Weights of a small transformer language model.
Architecture: LayerNorm before each block, learned and rotary positions, biases, tied embeddings.
Training: a variant of Muon for these matrices, 1963M tokens, 7489 steps.
Each number is 500 + 50 x the weight over the matrix's rms, rounded and kept within 0 to 999. Layers, rows and columns count from 0. Numbers have three digits each.

# layer 5 attention value, 512x512, rms 0.0902, rows 79-127, columns 448-511
582430499516553456542492441484513484500508580552561535570497452512452486497503509508452494584501542505486522528513475509622543445395459504476551416455483547444503460499588431607385461473500506
479469500542573460565536527510501522489458534474485452493507458488435534539528485542513519482441429456531483508532557474500512512523524539578433565450571564598473442377497466384506428457504511
468480510444566464563468514507532490463513559506503606554465489441570413442521492459564433474503481562516482539475470492474550463472538555460515443538553397535457621512536441547454473514559565
484565483500538601547562535532512488460568518557453541583466427434399487499521460594473510603575462527569493517560394547609482494455465483555508445505435474522512359450532464454455431455492485
489474493448480531509511590561522501510498445497517551558456448468428575455455503614543540528429439467478554431476482482623532518511547545466461570527483503573475496443540507527547558496509503
531499559496473451547492500459455530500475483556393500471501485489528561510488520571474469495491602596460508536524461514543450544462516457519492541539524512496472541533547485514396555452391486
482477503480399508562526462506550512491492532502568482470502562540454500455461449465522510574491506515514429494402493476489424555531429466504498469544503539470518576501553508536524499508454503
509478510471500491493467542474525451487496455459558545570429545513424564503418489447462477497490597368497523512554421512517582482512529453475611481500507523503507397539447489548540494492499489
453505504505508496544552554517502484537512442555423535479580569442539523476523506512475448509513421539513483556550566492560514485571533446532535473569453562484574501482456485435509560539544459
517519466547498489519543488492501453469517536514546442551513535486577541495541536566514511540508478478501547541483520499452541586502466479458497429464478470496510502516544534432442482483472492
494474535420561516479438543472496477488507446449460521523446568500519489488406456487441503469443480530444479510447517492456555458452601478524503471501484534501463447465515547501496494532607538
411452382412507516507497433539495513460542473488483479616527530510551521536419563464498566509455528561422545592414519466493488564497537452510445546530563509426435517519522537520573426556555440
481498489465546516458501532497440520521542498534445585526484469540551452510500496572521432445563592492438483523553456455465528498476463454496488500646456435413519456499428550442475579501581423
583492560524530489508542476474528553526460522480461525450482442529459421497528446470541476508509494500510551516457504534456503496520450552461545439555426416459511546520509487547415554441489440
486513530467501536528525511464546588523511459404483508480497477522579510466419452494535496444541428519519536518427546549520455475551523478437460473520579400520489511477552475496473498421454527
476533482477481499458558534571417505557488499512575460548561563510518562454508529443471562471461422444439486515527450482445444552607475444465450485536503586521473572540501469493531459495453500
467556551507574448580522465500470489518517495479500525536516473493421438548547496542505494445576529498460476510441430437574534534454471391488588490471494527464519445498507463543499566468582545
522534549482430507425434465502455504462472419510548499521522467435493472512419540521467474574505482535442571571458463473498569479563489542521453471551456453466514520426562543438489460573531499
537515492475494447556559501464578512528525584540526500510504525518518436555517473471537536488574511499428497506534467498445482524470511460592527448509591448436496468416508541474501491555478396
518479543476471510458466529449509538438481544466521541526413570465575586449478540569495458549529588483524495581490522482437456566520527518500411493470580547513572474582531457529470508579491429
506512420527503499488464524500511547459487535562592505468474472596428481504482532461489616545496357445471476453574461469530443463523488518525440480525421467450453501480484513501411483419492527
539508473487531493503452527554474509494506466470512553419581535543568508543459562488501532496454517507464497495545533493457510498493447424502561499543515507448478521454545418464423572483495397
502559485466496493512579581449552494496545562562468588499484506501501374509471508484516529500530569479439475501541509523576534485512495487454436585411516473569539537507509485501495517505493451
511515475571555500442477473475518570475476503547491534504499491519546528481480474447471485501473457485583530527545545519521491490511525554541520489485496479504446520534432593429486551530533533
489525563461454461478449511466521460504460519506458419461576523535493433493478414470525463540372543434483468428502454576475499531519557533531491542485498492525410475504459601467541490461424480
476502468512467571507463536510471490602512462447490493458476592483468535540457498532512510485485529531527490489517547485453492532480466527521520485564477524511441463457559547484546481497454500
512518519517541509462544482546479525486555536559524445451525514456473440506472517467545495539464517497523479533469552606473488491472472547484502546516448414496518523480533489583515497451461485
434476592401473399549528512441481501506549467527448552511461509518442451419456485513530487527433583559469531524497479526374574482599516454528520508467500550543558487493513549544511530539446434
479487491509545447510576445562478497503473562518441473429573555494579453636530538526624494616581513504522584511480446480470519467433454549540481470416497526515574425453566536497503482434509571
423503485445579489489506482534484594588435631502406499545499504461468567460504432553598499549579478471494529535548520508531470537428467475453520565531443554487420428534533541489473573529466482
556557519521452557489468530503550499498502555494503386528473504477484530450504504528474527473561488516514491546550601614519436482538453529425520576494477493557519434478530440525459489486423510
556559572518581489520514512527536475466484503456491401530437471556425425442534502512546548502440503476521583515467517498509451574534475531470537465490486545480431476459500541461514556518507468
505457529522523479457440474477529471535519406456536370397496454545478475441561481541569519501507481475582520418478557531536473561592470512489449482412517494524553464439485497496533507529498465
442462397499515489483473524453528493453471419532493514486493489449534472465492433529467487466554525551585497522540503580435523528458472530538461500420529578509515476508500514495488473508544469
507576503549563558564487532501587446440511479520484417521462465385505444517453545502587527511484503581537475490521499573556415424407415473544490443493543573435425486488470520565503504549465482
545490428506472533499387447525499491434482540461522471498503474522528557443590540461464590529478435400461452493560551520547536483504574465659461470591505511465462512527543498545457484503591476
518465476564453521511400582454544474458536471589507504425523490541600640510481472505549450586458481541566480560559531494536462434498483490480485476528535558466582556515434433601518459446446591
424545561529476511545542474505519512475547529594518465422530542562537511549507487466475462532506573431419465574514546503466568520532526555513454572454560498425507521484553484496625495508533554
489497484525492521439524468462486529466413536528479532483517474498507439591513550381493467477486538508495458460562457405476433489502542552468448582558593442453579489534414468571483460537511526
516477471499474446573458495498423520433519540400524557515540467469472496461509427550492543516524506498497541486451497530438569373494523523519577460441446522464555494477525578454488503469495547
537430490545522560509524426515469483453540543457467512544493467553572514436561469468520530542556514484488521446487420513486475559486508503421448529512573469501428473491473483482552475534540445
499618571516558452552489472510540470467484492541473479516515490570448412575468482500457558505540531445451518429545500536535539525445481490505524579516530479471526463454559501431492477603549458
622541510479488472534384473453528514480543503515491483496631433424496355447500509477555551614554544590540566505526499499488511514402579539500460417480512487535430526490503534602495507631499522
467554481519492440531546488472525500527464477474497456508381561526546411562534483464444477487471493536546497505494509531483508469541554473534503506583465475485519578569417365501502512508549482
455487533505426477522490520431495506427525418553516464484520546443516544550487453450539492473476483448538487550510521558507453464505504529510547460548496434449566591537522512530561522527430448
540441458510495458498517541502517439454547455458522448481524497509569523490503583460466549491576492442556501538485462525470557485477385500481484473525506475507433535466504564608545551517542538
460521514520478495483463457460507541425510582500390505409489582546556458512368438520478517444543529561502529490551434524505487502573462522576455515567514536496583534520527487494561525492561517
539454502441550414523573530545547463531539560552509523535524568517427459466591499517504554522527484483474502478464496476430467563471473492565541553490415459500479573484512438563440563488491537
510466453469494522439483507473461509477466441426471602480464544516505525501440521471453622555476468424415482510506528461493514393591551512500503581448517404476485509562538609477539536445496514
# layer 5 attention output (transposed), 512x512, rms 0.0715, rows 79-127, columns 448-511
495553531597590426518552539493542517399518514548503538543481523534561532449567586421478485479432486505407440523493450478490406449443468563476514519489507536560516447376544484553395495457466486
472546473517497567488598510546465512500464506545455511437522393582547553521424503502510492485461509481389572556529568477442560543566557518494453532462522532571509484493516601458522514566545465
528469505469474476480481525510496331428497504488518595540541444511548519490488465526560467485508559491520438535527480509485453527524519518505516454474530484469502548493507510551491582469552564
392507500408566517496553536600501485493547425477580436497450508525547515524519454495518435437595514518536499459460487463490488518390503470484537367537455572482469487440526537534442493484552554
518495533490521495492495494568493521451501523533586443482510615491486560457487564465532543534417412508490441446462518450479456581445481521568460578542427556531444537433546529517567612501509521
513513490554491495556512470410407636477463508548474570536424507446534540464544412479453491426424542524441515481465435457548499511425508507471525482546496451500401438610538474493487506472423512
568527568459465528461553420537474562482467546466579605387447456608486468516479457467489440590541472540570443494400557539521539517503451439492472508562477507531440603573580505618550518464498486
513450486477450521479476580564491489446484587483496582486456553463478511529459589506495431447580504436478433507442431440451683464468505452452519476500536490479524514540402501481459466584500488
426469551587473477448525514474451497493493491515461525498519607489519438391553555521485442479540511442446620521475458517541460521492562472466483468505442528524490446488514509476468490410491551
481437456520482396479457480556452479514475453572505436531564514566533484528429499476509444528543482564476489494518478515479422565448491470474565495521574437552443524482569538453499523463458412
562437530431515513394566521440448471532494502463516541539596547498545435459425482444550505555483427531476486493454557588537458432462515484588505590486511465467529558501469531567520502573545547
544500470504503472470506494498474504481543495586524476519494490508509508501462482498470578608438502531480464556491542479484566487452495506531464510449542507494430487482571563591555413421514518
472397595521480550404479548481438533489502513516506518501528586448538469465539501484512525458562523447513513471589463418433615516538589490472518440525540561479473458478533464482487432410497460
405467497461541457477446438505457541475472496448564424374505532505520458473516450522506448515534429523407542487477503563506529435531502616489603525505490474545529476422443548564454572406487470
521509451537526469504465508423542535488580506377459535483499520513466529516468426506548558506564528536551539498446487579485492510478499510344456489512528471534469541518582507501530450460486493
485490571521490597491543417471484525492501546528529489477479503489446542476552562431490468468493470560479480451588612494484465506540539506419403499489506477520527489510481484445564532498479521
464447496466503466479489543529512551548457561513489567487495520498447515442458634526486489481514551540556516520504516476624523473414472417612480497497520526506498448521474507470458465515573503
554502517557538362526498460467570493529495503559550525511561387527483426479438414483449540538500507603492454496483542454504488513483467481556406480598472502461600554383554457481581444654502497
473390584458534506550480487511502520584459502427518493525534553482456473467487492516478421469557525444489585518509449481491576490445518418560536482462499484484496452476529521484439454552472406
545436549489546469490385474505527436501528556462469503518481461449521552508586503523396427502554514476535464555563543462436454592520442480428452517516507527466556467572462447536504515569499447
470472442432520458530545509554606499488532522549431481547477476549467543491377523533465535572533483474413498456587477469489458467492561480478486561526486465498460488533483482540482526422485418
486378502573450512528548539545514486500440489528489547530524516496547460484454539498578437405450551580527519428500541517564542511490429489578450487483535472564524478402545544525515462492459457
569517499515551534458503491545521438472553557512500469451494504479499422550484504512504486490507503576455448387536405483524517461501425492508536416482465513532579438489555540565448499457491404
538478547582484501498443393531468430484547553601546505627481454552486504484447500508531431505508486481566532511580593524561533483515550537457447553494476522494511526562479588437558513489457491
429558537491577508504502500500576483431434519451456456533456533541522459557509478496518495534418503428529462489530427539530460550497500492579521505548441464539506544502655453358484522495463596
509502481457487446523487518530429553534576499495537526456438500539539488580506530487520466510518472550431522476402563502436453590429417516436479573541467504457546531434525475534521608515553527
458524490560596461547543455472425494508478456565436450391456526445548508515511545526452510412445436528542416552488504441548426513475534522502541554515443394519473500415522441549545560511529566
547416508448429430477561450443510476529519453551502540476458581506520507494535528434561471537530500515536547513480512529452589580546533450540544436502420561406492483533496525514547500500411502
417514490503408557524477374519569514499496392482457456524503468523467481533449637521516487544534500481533552599512451484547491515544478454479489495424524485570592519514506479510506482414516572
500522425406549495514503477428524581536474501483498458518472492518477524499499562531559521467484499487474498514556557513442598490445490458431667428477513582491524477604527587541446554480525465
460435438625414574523486473500496486482464458404471335547454550539473500487431537556412491505545581528494411519500491452400503546561496457406356503531454431407577450509528476401459525509533494
547501500480539526575498511550403470507523565424427469576461532630427481480476475481404518444467507516491535550518493510487534545461385570436576520573505437529418454518497525533545523376539421
509485481580446531385458457491534490428465490465537488464455478498512460501495487578547451518489542499494539463476530462562533542546481490478527547452495410544488523547529429519581441432590440
490578503514487632498435536583491534464389475539495465506530522540556463489520458620458442522538440556584502492513578398526397486487527526572507503392518485428452506534504416454499420605500479
420483488496539538565458538535450449512482457431575504525455551480573472433445441394458459466483547510463475503487499499491445411415476546419524534546423498540497421579506523536493553517477470
577521506485524531407469552493596496492507601461501537486508478461477553576473459440501585480477557459487410526478502459495516541436453478616463434502508542457475437512520473488442479648578438
501504496599544506493429568452604454468449519496555518472570447485641588436423511537439542496476576451435448494525461477490582397337504526502443523413484530559484511538535445513459426409527476
494484506612441471485505415517549470484523543544491538528495427459453530620603527451514458521514462531492466506541444501554563492488553543490462505482484396455420506488469560509456547473617536
518518488538442511529494482469483540432415461502550474494501452505487549504533498461509530434516583510550497492633386509508513542532566513462460458647566482461448473537488501549525486487470529
496530556418475438592619516569452476450429504518504499521479562604504565555539424509524430514503461479494538506480555536499538453444460483521464516481490432574517412487511513449571511530570496
480412516476483543514516441399539486541484518436453517506524417525525557457435470455525551495439534453506521394506450524462484494506459530484488472478593555463467562486508490475550516488520459
523491495497506504557569470518511458527471587561559437516464477593477393504513557603471553511528556547557484451508467435555535525475525451527508544518481525525480437512465570457509409535544422
502557418476576504454484502513542511494390479458504454443510463422500409434507447531568483507470508551503507493505515502521438473478535488530508588493530464566484432474568577556525480552484517
483529484489439499435528454513457520545522493567498506457536548488566459510460475579451467494510515453469565474578462528453547467576476586527462584503527537464488497550461514565450646508527499
445473508480466443533478441391487489492485487581637505484466465471503511457449420508548555524518516421530412483475485540487522382579553529518466472496500496511391523511562514490441458549501593
571547488497500449444493468509479475382553467493520482456510544490461601551428513440550516562610505430469517485491505573423579527421469463506587532556546458525494432482467558546540539519570404
530489511487432512442467488477564505438497537499423512529522519620481466459533473523538524502437593530567566542552493527513521594566560545491465596438465481445463474479568444538473479539463552
473515522424516429516565494489523521578520530476465511430458506400510541505514525445546546589494476456473443443495369432426549477543516528499528488446499486567474533478536540603407543534466509
480458481497452480556513554517509567466539499599449578554571477485399517515529539486504657508461498477490476512567518534564546534613503488565481486565533536454583476488513497486538495528524423
# layer 5 attention query, 512x512, rms 0.0591, rows 128-185, columns 448-511
569473504542548508516497560534485500491518477444504470513504495453525462511521450514528497469517443485449535492565451531506502477527492490522484515485446451524518443486567569542492507537487461
489484500442502514502505543536517505489463526512521536533519526470514491444466543514495507525503492474465513486489506494502501524522525498502498499470494498500519469475490493525502494509474473
483487464493522518509497537502538544525478516463494471506460482537503489501481509491496522507496518501466548511545500499509496515532482528553522527537469497458466515497550536557460493504495522
519542480477533505496459516566487568453512539451516483537535515489539489479495536519471488505440502487504526493534491495498484510486511487445515558497472449511505472541482500505483466494430479
500462494523533524515512549526521465506484456495504447484546502534540472498475507549514474486518472476513504489513514522487518492541504499525488521497499477469529471502501536515441486511488526
490462546447463522451497514479498559432484488506507528470466507477518523527493539505489535552487542486473486519482483511507475548467542511490470548505506526456511566481475445497519451504508532
475515501498534568467487555482479588403514494524495552491508501455548487512498554522459498516474546453477462516490465491460509526530549511465549561518537466520502529462474495510479525468515470
519556519528444522527482519498510489472538524482494534505425489467486530550513497512499503501501538538493483486494487478491474540456523516474520506453497523519525520508472448469495468451514475
506500430536580516520478543519502549477495471485525472498565481481577499492484558491493490487515439444490521504504479443479493498501518489508536554470477496467511483517536573503467506511476467
502547509518441544478489532468527507464488560515523575474485496431513520524492566500494527528491567528479499513450484484497440526466562489448502549478494498503492533497464413518519462456493552
468539514443481506477540534466502537459471539494447548493499484471520539479476551498459530556483564531503497520456470491474489505499539512513501516477521497441499567492482503539487426491527486
514571523499521503518503488525504480467519480482509519501462484509514506507513480514503526489473506529496514503509505494503452537460482472424503462476531523557465518525491478516526528457510496
466489502465487514457531524446496521509461481489461504513515515464523470486465568551483499532483560473523470512483467492460504530496526533478490511479510517445510592510462473474513468469487533
483534517519482542531533470436514469507500498523459548501394505492498520561518509507509500484507579541524483504486444504489462522464495476476496498494543518473466557486464467486536486473514465
476543489532520540486510494471479509447454507440509539502476523496531534497497499454483508523451551521471473516494472490488475539495551509491439514484589459495489539499502485487486493458504513
501513549515505515520477527540503466477589454458586538543494493519455489522498492525457482520530499541491503485500484509498459530482460507473437457498490514547478503453509430490526530487486486
593474510529501481545458488537527520499515517514485507501478468477457526496526435482510521468505496514530519526497550511520504492508423548480541495519485525567493412503511546570540490499475489
520502408471533463513489476554492499519479472511553441492585465518514440389492475447507484445534407478512525528541534492511528479492466489523540488522465513531524446519553571503415526537518516
568440504455483463508518473517512487504483508540439420469431473534533498489463455510583573453560523523498509491466562460465513485474538508529490456489459570461520460527456558522533455526508524
520526419503468527515503458489500521492478462513430491500482480569530485476441456510463513519479529454457526551463561489486470494476453476492505519516536503501500481515516545511532524540468472
523490490479482535430578529498482481517484477504491521516512513467480447540526538448456503469538506470478545476536472490473550454464563473550524521508538520444492526499537452431500501503487458
461518545452442551467546560400509542468468513496435508436422538450533562531436544526510557576480603537473458484430482497452481572512569486479443582496528527429528553568479418473555467483475550
487503456440465539480503502574538494512517451525534503490475494488515458530487518479515530465541502525507474516468539484529519494502525441481522525501446505478502476518547478515497472523518511
457526487442448510480499486466517500451501492483535535485499466536522484461476596479475512614487454471461528494463510478498525460485551527502432532541486462435524534543461529441474495483496517
557520480554484529503463446595539467560513447518540506527517454529490503526508520490456448484507464522462506498533571490601473494478431492481545500545416483544456472482496565508461500576477469
448474535474524503527567485511455490508456494424517546532519479500499378466542588456417513555453464434452592505561481509506497464473536500519527523565526503464556464526533534441475513483469486
447538504603459496496435529499511495499493565534490514481537507449532569532487513514494428470502527537544452474538437451559547535524485523519430538496554430524466561394471509487482497509526445
504461548540477516542521518553546454572472510458534495549491527492515459506502504503422505540456516515501538544524484497606451462499438561487551496491426547515491469483426485543489490545507478
563498499473485491540498460516469508430485560534518494363517496471425551506544502524510528521492556591502461468424554491518517583503450487459521503458521470489490478503583455562481515542548453
475476513588515538515480470477539471578508515513489550521527442485441485520550536494504503484502511498503532502541461451554480504527508456520507508481580515567549536564527591494491483489446532
472488479378464484465527533590481555431475513468483550601492467512545497499451541511545480583542487491471529512563427492528576531415479468574507509509550493497443494560539543428454531423526478
426407482468471451535511423456534413460493552480462387464531558499503513404536440472499463467509551544551499466470464524541487452439469507465469491439450465453444532445531452447486511510555472
482496430531468467494421503465481554423545485494445481491617425509486438501492455456539474428479438522476465544572540489398546437619551517554452515609533518467560531425467497529520563532502567
506567539463462469495501584542420518451459579467491469511507602526500593597482582546420438503505503521518534509458467483453603537485447510524491507500557475493493499475404459511499491473427491
453501509559483533504471389535480541365511595592590502422529439400573517480545502505607478544531489541505444520512476489503546576521483440538510404460449519541600554477602408549455438485607466
508553435485484467559499496502493547496526473564490471550607566567429416482606512431477552444479513564467508538471506507473552517483457487600542490476551554488504523566487509473375499623546516
421508398537479424538427545489450427525477543468518450366559460515475478496449438518413533522509484572542497405454507495383490500550449583389470470621484534544550522559453466467628506533469575
449521498499549421408480645512532530536537464595487543428481441501497505567487483568624460514564475470518350481467458313483505500508569359527525446447554475562449573456536437527481506487602412
492447525503480613437452391468522448396564589549409450575567491484533360458518515582595421416543457543488573367498369540511499402505563424533508389455433470513446529505642478483455516469478507
441484536494535544571444563490512532452467579455530568522408449382589611457485608501518563573556458426459526528594447537467594503445543497455408503574578441511503567532462517616517496466363546
560493569483481636408488416496458479499489501561526527622545391458490530553533508555509552490533453508445513355460464541576416559561508513414523521486509557399517441568475432526409549442548485
451475449537463541438458561466515503656526429503492395463472468522534509483521441437530549586530571491587486454533462451442517522506430608462516558597458446610441490390525502506441508477405479
511546578509455456558475520510511452464525647548577490413542502441503468523428575535597546569506482515471470531602469337538442594519494489408479539382480581368533613557538565538448467456668504
541505531611457561567606486496472473383462414459376410631492534680464491581533648567558465511490467460555535518555395465554412504420490496524550478393520462533512491504557495493546449616539537
561527537483519565625452469560533478501506519491454471538471473560557483476567427506432509435285518556530557537531579529536462403439469551577371517522402579518538487542431472445455535470454585
544486456508552538398559637523494614483524423408496516532523547597452535632490519564523462415517440597436516492646486532443370564536491510424489477494556559471517489477441506576485434383457557
501547578393578505483447489479465401542531517337539542462380543504430462504545425413445498408539462498471425410368490529518532508477417447599537472507524480565409532562537464495514599519473452
485462560613399500524405556443496563588394519421593425578469549490528506441617485374520413597515617609530561581533412417470581513517464524493448500490441592587391438484478504410462407505569510
427453353535626404525454442474531574560515535422643453481436470495504445416348488435504483510544565457474541557395491396519466528609479474503492460668520439439588553518731467397437635503589470
469514492528477531477534451627594625627428397582524522451523415559489422564540601490553528508528467538528476489390527460540428552544463501564564566487461522530484514414546413498510473537481498
565494489408542521556502563547506516428529521451483385487550462518428552402554538442483428434407519469433445402532387635492523556498399579481532521545460488614579548444324439538533484484521511
455421468587454527584536501541548423532390587490614516462588504518527469501501494588459631650515523483439475429638349459531509452375503598440521599365482436530497527495423552501506520504449484
457511459527470510533548486510605478439498512638469474467540527498485515485512515572410569429397603470616388462405366505509449542553580385495558457582447502548453492602392416514546444492479443
614526365466492535485429447543528446616458414492452485533389494492423521613585485496438459416414488515470483519488609521566485449482501621496608531520461533564512595492386563497506506426484454
419464523387522377553501486557396485498511432414436600508533544493472502443408490587515547514620452400577494559507450525490498477465488545523521500433532505347493442447434561490470614426526527
476612338545551496545474489440400483431497490480483448505496497430442627496459493511420564475468452421578581525594390434502523475590510505482466539447514458479531519442502498460447669375541548
526550449486519406476455527469502496502418509516518517545592466510499575453378512457499508588479392527498497405548466502581488496468489436571401611535410435412422447579532510506673543537580587
517446524456544546470414491521422430526446601481491497517552455523379474556535428534506412513470453508515550484488520371358482672454545516426437553569451590467365556590600605430457443430457452
# layer 5 attention key, 512x512, rms 0.059, rows 128-185, columns 448-511
488512495473502501525473484498523522451490532559522504540520483493520493489516554545479475501579496497580482469474571464574514515480497535455517466525471499527517504480445493480535531528502516
477481518511560480536510488451533477524491544535503424521501444484491459466540464500501501453504460537507478462513483525507514481537534488478474509488478537490507517472484531539474508495565490
503508514499478484490521500491451492528512530498534479507488490474485493533497451455481460477493498515513507530473454518465471484511511461494520522536515510525538488495517463446472470488502503
555521487516526491493522477483565506552503559487546517462434488480498487467493497504468517494511452510509463475462556517510502502476500504480457482477452563515468513499445528489500510512498578
465518568473526469513503474483471517508473527491534520516465507519467460448506443487478486538532495502505477516496498514477515472560501490507453548475508536525525491464497511490453496471522483
552510443489473505492554472483538488490473507447467512486492505520490500515497492460517543457482514473463520475475506513481545446550458467496547453521481496478487491582499559473513453503507526
584460504517474482487506516463542457467454496457471564451465493536456516517497549532494549489470517501491523474467538517535506466495443511552501485492468559464469554567472536490527489481457535
525489445490519514514469488535559533467477505523474522487534526500538521529508533517543501517484527461530527520501467506544527505502509507472483487510458495449476491467494491520482532457540492
531487572526458482515502469494502512481518528550501559462480490530507473472473493496503509471499530486480511483510506508519495462503539539526501495468515493518486494488467494495542461463546502
536519403454494554486546508497472507439479511445490531489521506502511474508489497499508488488503538471511525517519455517518523505484500556567510437558468509468497540509536517532512497508455491
602524465521443547519476511496572507491485491460505535470486496494549508481514514502495524477518503444520519536468516509495503525457413504455533503515464515531476480548450516488550501476480511
465450442455506494496505480550509582516493510535495475571534492463491470520521483513472465489521463513539474548454480474502480527496521553496495511504494507439522486414511552451489504531511500
522515495482443542520508525475509461461477457476500509468507532474468519490516453475522516486533521482483558554520494458512502494461474509508531482526443496496501514526464490487511494484505486
484467468533495505508478532516491502551505500477482475515533491446492477525500480497493503482450475538496494518485489434498462486558507453502508480487526508481488502462544463483503537553446464
534505463499491507545499482510505523502482451509447454584529501520506477412510495570501490519547499491527517536521520477512499526476455495460496488499442499485531510498476541489468501453488512
436504511513511466483525469484531545522482513545496446543532504481518438496511479521457491459525494558501503520576485461466441456572561494515516567409526458445498575490548457500474508536525485
461494533550507454493497513479442517514486544538529497511513478498498483454534512498564443522522532496493488512541492551502534486518477437480487502535492451466484459517512474516484493451518517
461500561528530478459490555455501476470535525499480530520493500555485520542517521496492515465518568465470517477515519492499516496489504517561510529490510521516483529508535492531517481445505506
526521530484486580490510531498502452493525481482506545451494480481511538539555532507459461554457423437472512472412492539485566571450473543477517522574449447516493445485455541543472560510417515
492480498502563441543486536496461503573465518484444489523536510459483512464527497515490507490523486507526480511529464478571547494475495550514479487521479478476550518495511520520479466486546500
532540413545466521542536482560465463523500442460460501472510472520577527449492481509527515496449481500510500523478486511501499497512483459447543417506477485566508460541499562529505520497507525
545550424514505495525438503499553472499529492543509546572477483477540513577554508434479564470524484510526519487454440501518494491481456463486485452528516513536408495536464535479494523521479465
544478498542539530526516538465513428533508549493468538473458524498463575518552538522570453498477486465466553504466516536479582471427509525487441542522453538528454503520447568506508533472504501
493487492520507552524514522522509515510491498477492454485557521479524502468532487578455523463503479510509470511483523490491488494484472535444535528442454528502466512470488436478513503530515558
509490498482467463427419531444527529525476453568446487495539507537474477467471500404540556515554504511510519476509517529476515452454470488514500521421525520490538557481558456604450431506521493
518517544510503506510574479532501507554448489478500477441501522533475585430522454535568506471504495535467474462521500517564483487476517488483438505508518480530470535479452463500493508469499505
512622512448468482451467420515552562477570463485511464498499508539561487450480421460529487537545532536500501503527537477500482495567537426497458501486577508503441521485519450482478489498504504
521484542457483485430451496481517494470585531506520527469522500521493511570489500500562478431442479459570467495549480471517460522497548517511525492481516469497490508473495498480534550481440526
485582443422466536515462496465459476477561486475490502464396558472476466513447472470510468551554504478539524521512546481438574532431450504529520473512464529482451457538500380464523473484501469
518527560569518460429436517496493513418541568522500408462441488510492478484447432544475562520541522510455481528552589527500506482511541516444536499563532523514483479449602493503499578510590503
490525430527547502505530590568487535466445423492487515516549484482533479555597505503578511475504521443538477537482417502498515543504528449515419502513450504513530507503470541554391522512399543
440574535546572496482535593569534494503508514517484457566547455559502461521503509523541576473592458454526401540542453492468607501536481481523518524484586501550446530503573543530440484499522581
497510529594633437465506484562515519525475471572529471519508518451502464411501413552505577553448454514445463481443515466529462502459529472484519527450435604508448483506523485440444545489512424
455523464537426486497449449564411439414509526507572463472543499458531491429455497582468515492505536580423447462594550434561459547573584464527543515561535465510554492485498532528488482589487455
537452478467475590511463482462524479517437504522452571530572502360546525420455544506510486477547419535608428519556431489549423502462541472526420478535427442565591504430402591494592497328379491
466468544473586471458432487493440449398424620447550473461621481539589433416565516463604467478548460477507435551538511497595496504524526419658427486384445494595524511395462494490484453535555508
590447425471380539562484471458543364451463617461448419530664424545425592500374514448446406514497558410540535515518472508359526475516450559382477503608494466493568525562419546560600555544405608
464578572534524449405409507561452492424457516477561489411568407512529547535450413569542498625514554477423442427531594520399449511561589584405550455578465432545509518409463500477596518481475499
473442466562422538386467456558514394555507559575491394483576501479486407477465536452546357472494462582472589486520450560447465439546517440468513433574424495429518524419541483463681468432506578
569436568517533528395476445419483504483533579483438501476374468450517598470542496472576479575471612475532555521567455479458477463497553492466441526526550467647495441479490447468589496522441539
459612526519490696426513456531527510461446544531487463575573536441508480539493467637507471509525396480388529537510576587474520417599575504462469537405504594356463496568509483526368455539506470
468557429619455604403437570506543497568550573641484529525475530385500445501423420467474586617445556477465499438407469355506530501437506587429415559515469494531461493500452587632462578441483457
533607559459475383452526393498481519566415600553579481396483450409479442563380438524477548486483472515496492500435511469472501466515515517424516471435388422443519479576488487491479543480552448
524579628459411526432514572507467526449439514480328483531552572539508476521449545465573441515458578447544443645636505403538413591489472471573523536455528499467469491466555495369518489465566450
534550461597688620627534529564546453525478470564421515495534447498524503434459388510439517396358496472436549517505576452604418393570560616389554535522408424578489507444455478383436493499470585
496509614502614479465547560553502497584446508603416448556467548561447586689443446498489511486488444426489638462598465575532416401405396525531453572504506540551610472583444558518525486537362552
517517563399596462515443515513372505536506536384554568363399562488583535433507469426542487460467416478511547445362523511427520535410434543616572438527528517534425454529606458515460569540575469
531422611543562498467493562476532443538501637342506435518444544524585427417514461580545426605496555498425493467498466473495513418490555494522439527539398435564467517461499423508524319540487479
460520496528577454566467487534562553542566428411584558543452440534490506493391530399543472428526526434536521439488640554621427424487488410452443509603559535489546554539628515402517551455675501
472571481447440495474586442651611596537440455634515424474527503537410482473453507423485476474499482540484404535359464415460311593580458468501554564585582524422608489398481500585544597624649552
424529553539483512489503507531499526413405503446461481445480531468480516438624445512475549333447536532449542536507395527449556536555475490513590449516564451627565484304410508552508503430530415
387503481589456524579486491592489397523488579574658577472468522435589545441502527530441536671509463482468490491546427396524527456459483654505531557308433375609532481459498456524454528522493540
484449533469490517503510468508532606424365502638546508345478493445465534593507517449594615479542594455574485406511521553452442552493585531512587458436481508547442542491397471509640492466438417
639557490489471537495407491647496388464472506515416522562571515547498454463484474436501509500494497573529432483479620474578516479506510650525499547488555430570518520542434478447621566519502494
452438559386492439529432460443311495514549471436540552587528550460482553398441493495451499494531450430574401573515646531468537584416589517499446555472521501394500508534428535513451483461565494
454597422468522512532448459427461449506431536549447451568450451422442567516460507484425525468475477432573494474505483527522482467514500464535487555455496480473514443576531429474479612484476521
544445488547530410494465499370562432464530538508470485545574437489505537492433468605607486533385477520518546378506492653449474609450549463484374599495549375509460549458498503510552504584432579
547414443504596487521426538481569537539562524456466398603461483468419445616529416571536474530353512524633560426455506460476481596474542523570461532631400594462553614447550558414570491519511516